Each number is 128 + 24 x the weight over its row's rms, rounded and kept within 0 to 255. Layers, rows and columns count from 0. The size above them is the row's rms in percent of the matrix's.

# layer 6 attention query, 128x128, rms 0.0696, rows 0-31, columns 0-31
size [ 79  79  84  79  72  82  84  88  97  96  89 102 101 105  81 107  94 107 111  90 107  98 101  92  87 105 104  92  95 102 102  89]
[[136 115  93 115 124 156 103 170 145 115 105  96 136  94 124 135  98 182 117 119 137 185 133 103 139 141 156 118  90 123 149  93]
 [124  89 144 152 127 100 128 112 147  61 123 115 117 135 106 165  86 117 122 111 127 143 165 109 169 118 136 133 116 135 143 151]
 [134 102 145 163 127  87 179 122 142  76 116 168 142 128 121 163 103 119 137 152 123  99 146  88 117 156 128 148 109 178 157 144]
 [136 115 172 146 144 142 121 163 112 104 102 151 144 141 112 152 154 109 137 115 133 130 120 164 137 160 107 122 133 131 137 113]
 [126 131  97 140 138 136 109 106 127 169 125  95 130 124 166 108 131 176 141 118 141 140 160 118 110 115 162 101 115 139 171 138]
 [135 152 127 109 149 146 130 167  90  89 140 105 130 138 124 124  86 177 111 167  99  80 122  67 118 160 133 145  88 131 109 106]
 [116 135 141 180 105 110 176 114 124  94 165 139 145 112 147 118  86 165 152 178 159 117 163 104 107 137 133 147 132 159 160 113]
 [168 108 155 150 139  95 157 125 146 120 114 185 152 141 150 179 161 128 131 169 139 152 152  92 147 134 140 160 141 127 125 133]
 [143 105 108 135 108 129  97 159 103 139  96  96 158 172 139 124 141 102 147 162 137 112 129 164 124 104 113 144 166 123 126 160]
 [138 144  91 161 133 162 119 146 136 117 110 106 111  68 123  96 103 129  88  84 165 155 110 166 131  94 118 103 118 147  94 146]
 [110 126 182 147 120 131 140 140 144 168 127 123 125 112 123 121 138 153 115 153 127 139 158 161 130 121 123 152 124 120 186 122]
 [134 186 147 109 156  96 144 112 106 150 117 142  96 122 151  93  69 174 183 165 112 122 119 114  86 147 184 116 109 147 124 112]
 [171 111 128 161 126 109  92 132 146 131  99 123 101 145 111 172 182 137 119 172 102 104 114 150 160 106 105 105 126  89 139 139]
 [110 137 125 107 116 105 134 146 135 186 164 166  85 149 152 151 165 153 146 148 155 151 103 136  88 135 129 119 130 122 133 106]
 [142 164 135  98 171 155 160 112  99 132 110 140 126 140 124 106  59 154 137 118 111 136 124 132 123 105  97 138 121 181 185 115]
 [ 90 142 176 112 134 100 117 160  90 120 124 127 149 153 107 181 121 130 114 166 113 141 146 135  85 161 110 123 119 205 118  98]
 [119 193 115 107 124 144 107 116 114 105 138 132 121 169 125 116 124 122 141 118 185 144 133 107 198 114 148 139 141 139  81 126]
 [158  68 108 144  99 112 100 135 145 169 149  87 138 133 137 152 125 112 111 157 143 143 115 132 137 125 135 138 131 105 144 112]
 [ 91 125 130 138 168 144 144 132 120 178 106 123  90 135 132  88 145 127 136 122 114 113 100 134 139 110  96  84  87 156 141 110]
 [150  99 115 126 142 161 126 137  65 167 129 136 141 157 120 117 125 140 136 126 121 138 126 108 105 162  97 143 132 133 124 162]
 [142 137 121  90 163 143 170 136 132 172 114 163 143 110 124 111 125 148 137 122 168 149 184 140 123 133 128 128 160 155 132  93]
 [158 195 119 135  62 124 156 136 100 138 101  82 140 114 128 118 154 121 103 172 114 134 178  94 153  93 119 131 130 148 135 128]
 [120 166 118 112 174 129 141 148 124 139 106 117  88 129 123 138 106 129 138  85 129 138 113 145 114  86 131 154 142 106 139 140]
 [113 136 115 101 149 119 106 140 160 119 106 114  96 104 140 101  98 118 182 124 117 132 113 134 159 164 116 118  87 158 141  90]
 [ 81 114 122 123 124 164 156 131 106 140 162 156 114 121 180 147 118 135 159 129 138 128 135 135 115  87 148 153  93 106 116 135]
 [116 109 154 154 113 110  81 181 134 150 114 112 132 129 124 187 105 126 119 121 141 145 131 129 155 139 122 156 142 153 115 145]
 [132 134 129 101 156 177 103 140 103 136 110 122 142 151 138  70 131 159 142 136 134 121 163 127  88 161  90 187  97 125 141  96]
 [127 128 133 121 143 114 125 106 126 139 125 145 100 136 170 134 178 126 129 133 104 180  57  84 132 156 128 116 133 109 104  57]
 [136 145 155  94 136 125  84 122 118 111 106 128 130  74 157 132 106 169 128 102 142 106 142 110 115 104  86 151 140  75 136 108]
 [110 163 110 133 144  88 148 119 148 101 160 109 165 125 107  96 106 109 126 111 151 109 178 115  73  93 105 123 130 161  71 116]
 [150 119 136 108 141 132 153 143 135 106 136 141 112  94 129 131 143 103 118 176 136 148 123 101 140 186 146 117 133 123  85 171]
 [108 125 124 145 105 137 106  84 104 161 156 118 147 152 125 135 138 115 135 101 124 139 150 130 133 120 158 137  88 126 108 130]]
# layer 6 attention key, 128x128, rms 0.0748, rows 0-31, columns 0-31
size [ 78  65  76  83  76  75  91  74  95  88  88  97  92 104 114  88 116  87 103  85  97  94  87  93  80  95  94  89  98  89  94  78]
[[135  98 129 128 129 160 134 106 150 144 119 124  91 121 135 154 116  61 101 147 157 125 138 166 123 134 103 132 136  92 158 123]
 [122 128  97  42 107 170 149 134 117 129 120 100 150 133 146 112 140 163 131 126 118 135  71 141 116 124 110 152 119  84 140  88]
 [ 90 137 114 157  85 123 146 132 131 107  79 134 150 121 101 145 133 134 127 145 106 121 115 151 127 133 114 160 153 128 157 123]
 [110 151 111 151 107 106 139 142 126  99 113 122 156 131 134 121  90 158 151 119 119 128 138 107 149 130 157 117 130 149 114 162]
 [130 105 172 108 132 181 158 130 110 150 131 109  95 142 133 143 153 101 104 134 181 155 148 155  97  73 127 136 137  92 146 120]
 [108 162 144 104 113 102 105 128 116  91 116 108 112 138 118 131 148 106  89 138 147 162 123 159 117 133 121 140 109 105 151 158]
 [120  99 165 162 104 122 137 176  94 114 120 100 152 161 143 119 147 158 120 168 108 150 152 139 133 146 175 119 118 141 136 159]
 [ 88 128 103 104 133 116 131 138  92 133 105  99 170 113  98 131  84 160 114 129  93 139  85 145 160 127 116 112 130 126 123 170]
 [ 91 127 141 110 137 129 177 145 142 157 113 118 143 152 180 135 143 137 159 132 124 123 157 151 108  97 107 143 153  89 157 133]
 [153 138 115 155 135 117 102 125 121 122 164 122  98 106 113 116 102 140 109  76 166 119 140  99 112 184  93 118 121 149 133 105]
 [150 134 132 102 105 126 147 165 119  79 144 117 114 128 115  70 180 151  96 142 171 148 113 133 106 159 141 140 117 160 123 160]
 [162 129 146 112 119 165 143  86 151 148 121 149 104 120 126  90 139 148 144 133 122 167 133 105 188 169 116 159 110 100 140 114]
 [109  86 139 138  94 162 160 154 131 124 173 136 102 137 148 138 153 144 165 152 124 164 149 124 149 134 142 111 159 103 144 133]
 [144 118 148 169 113 127 100 164 149 137  89  67 123 116 142 161 117  83 109 142  68 130 112 155 122  87 127 132 142 133  98 154]
 [126 145 170 137  94 131 124 135 112  95 121 113 171  88  93 165 109 132  93 124 139 151 104 148 124 117 116 141 144 142 125 146]
 [108 138 133 150 106  95 170 145 119  94 130 172 130  86 137 132 150 136 124 133 122 136 108 112 130 108 113 149 105 124 101 140]
 [174 103  91 116 130 126 125 114 158 159 132  80 112 169 154 135 139 119  87 143 129 148 138 131 101 123 125 132 118  88 123 112]
 [112 126  86 135 131  86 161 129 122 122 141 153 152 145 136 118 116 142 121 122 111 122 118 106 175 135 138 132 147 126 161 136]
 [121 126 127 164 148 199 111 130 171 143 105 123 113 113  94  81 141  98 146 117 166 133 118 113 126 139 139 163 117  90 148 128]
 [ 91 103 107 124 155  97 122 117 138 152 105 139 110 147 143  80 140  86 137  98 151 125 144 135 103  79 113 171 123 132 125 159]
 [117 134  83  78 125 113  93 117 148 141 103 128 159 109 174 121  76 132 134 126 131 133  98 160 138 131 143 105 163 157  90 134]
 [156 114 145 176 128 117 136 118 146 135 114 103 115 122 164 125 159 145 114 129 145  98 104 134 120  98 120 108 151 136 151 137]
 [124 106 111 119 146 164 178 130 164 141  86 112 102 126 109 163 117 116 119 117 131 118 124  99 158 150 116 163 110 105 110 112]
 [125 145  98 136 130 133 123 182  82  95 147 127 129 120 119 137 139 149 129 110  80 130  96 135 148 161 118  73 124 137 162 112]
 [ 90 115  93 121 141 149 150 111 115 117 100 140 109 110 139 156 135 122 128 185 178 122 158 128 129 105 173 112 140  92 124  98]
 [146  95 122 104 137  90 146 167 120 122 145 121 146 107 106 176 119 115 142 108 118 144 111 137 153 131 131 104 162 100 123 115]
 [110 133  95 133 190 114 100  96 158 128 119 120 112 144 121 120 129 110 133 118 119 121 115 126 126 156 125 162  80 139 149 125]
 [158 147 155  99 137 101 116 100 164 137 116 132 141 108  99  96 131 107 165 137  93 141 143 103 141 165  65  80 115 139 127 152]
 [166 160 131 128  96 117 111  81 156 155 139  99 107 116 145 123 142 125  75 119 115 168 130 113 128 148 111 112  98 130 136 103]
 [114 138 107 169  84 110 104  83 119  92 118 125 138 185 107 158 143 123  92 132 151 198 119 138 169 107 115 102 147 116 132 143]
 [120 145 155 110  99 151 116 139 108 149  62 160 104 132 124 131 135  90 121 170 104 140 121  92 117 163 140 105 190  85 142 137]
 [115 143 127 115 145 125 138 139  95 135 112 117 188 124  89 135 151 124 148 129  81 157 163 124 100  93 139  93  89 140 130  96]]
# layer 6 attention value, 128x128, rms 0.0694, rows 0-14, columns 0-31
size [ 92  99  89  94  99  98 107 102 112  99 106 107 101  98  92]
[[146 156 124 151 124 134 152  94 173 145  88 135 156 139 159 107 116 138 147 156 108 109 149 116  87 175 132 163 133 140 150  98]
 [130 150 110 113 146 106 149 125 118 113 173 132 120  74 109 138 111 101 131 108 132 117 163  99 166 108 104 138 121 127 120 131]
 [129 123 123  93 147 122 128 115 110 143 176 152 141  98 138  96 133 157 102 116  88 151 150 111 148 125 112 145 137  92 106  78]
 [147 112 156 129 178 167 106 118 107  86  93 127 129 140  97 167 145 100 105 165 131 149 139 147 109 137 177 141 145 127 112 150]
 [156  99 153 162 128 133 128 142 126 143 107 133 136 125 143 116 125 140 153 153 120 156 142 157 137 143 129 133 136  52 118 114]
 [147 130 139 107 107 112 102 136 111 175 129 152  94 130 119 126 147  94 124 128 139 109 133 154  96 126  96 129 103 165 158 144]
 [155 131 154 120 109 154 106 119 147 145 142 173 137 116 152 120  97 127 122 140 129  94 155 161  98 117 109 107 143  95 147  82]
 [179 130 138 152 154 111 135 101 144 178 122 101 110 178 150 116 143 133 101 154 128 128 109  76 140  87 108 109 114 125  89 129]
 [172 191 108 178  97 192 132 129 141 120 109 137 109 129  89 146 117 152  97 147 110 138 172  95 124 172 138 118 149 119 110 129]
 [132 115 148 109 129 107 115 131 124 131 141 155 153 157 152 130 123 159 179 139 106 128 107 122 119 155 132 110  81 107 151 111]
 [ 87  94 131 134 119 178 117 117 131 101 125 123 133 178 146 150  95 101 162 109 125 145 124 142 134 115 142 158 140 163 154 103]
 [110 147 127 113  80 124 113 123 198 126 123 124 131 154  87 142  83 111 120 158  92 119 148  97 103 161  79 126 114 121 151 121]
 [145 112 121 129 118 135 162 129 132 143 129 135 114 147 136 104 133 163 113 130 152  69 122  75 142  92  92 147  97 113 100 185]
 [160 133 129 146 113 132 140 154 122 135 115 132  96 144 130 124 117 134 128 160 132 174 124 171  99 153 164 126 104 100 149 161]
 [ 78 129 138  85 101 141 102 156 113 146 140 122 138 125 114 129 141  98 130 104 111 139 167 193 137 130  96 121 168 143 155 135]]
# layer 6 attention output (transposed), 128x128, rms 0.124, rows 0-13, columns 0-31
size [100 109  97 102 105 103 113 105 107  97 111 114 109 104]
[[145 148 166 145 146 127 108 132 134 142 149  97 141 122  95 113 124 147  91 132 158 129 129 110 102 142 140 114 155 152 108  97]
 [102 137  81 112 114 147  94 132 138 115 174 109 142 111 122 133 112 143 128 159 153  95 165 164 105 136 129 134 156 125 106 120]
 [113 162 145  94 117 126 123 109 151  95 116 120 128 133 149 118 116  99 149 157  87 174 125  95 147 114 125 117 114 158 128 108]
 [152 126 102 130 103 113 135  93 159 133 162 143  97  80 109  76 112 135 136 104 128 110 112  89 135 104 123  96 139  93 140 191]
 [114 136 107 114 135 155 131 103 120 104 100 174 138 147 147 108 157 106 144 147  71 160 153 166 141 166 148 111 129  86 124  95]
 [ 99 131 176 131 120  99 154 139 148 163 142 163 112 124 119 182  96 131 129  81 107 124 105 129 113 101 102 180  64 125 143  91]
 [119 106 161 106 111 169 112  95 113 146  87  92 142 131 119 143 164 136 125  81 143 122 128 152 120 133 123 140 128 126 149 101]
 [134 109  95 161 130 102 134 139 128 123 120 102 121 136 122 112 128 151 134 147 113 120  95 136 154  75 128  97 100 152  84 142]
 [147 171 173 172 109 119  93 107  69 155 136 136 156  96 170 138 128  99 136 144 124 108 131 152 117 132 133 155 143 119 106 100]
 [123  64 113 135 139 100 164 127 120 118  92 133 147 158 140 152 142 106 166 152  87 118 145 140 113 106 137 125 164 138 170 117]
 [113 158 138 115 131 128 129 112 132 115 148 116 104 201 128  85 126 155  81 150 128 146 133 126  95 152 152 137 127 170 118 133]
 [129 217  90 108 163 153 113 131  95 146 142 138 116 119 116 121 145 107 106  91 145  80 113 153 118 122 113 132 102 160 148  81]
 [149  79 135 129 133 129 107 110 153 128 125 127 105 137 151 179 107  92 133 143 138 106  97 125 155 178 139 123 144  90  78 142]
 [155  97 108 123 139 153 130  99  81 168 145 153 118 119 135 134 125 173 112 135 166 145 121 181 140 116 151 132 168 118  97 139]]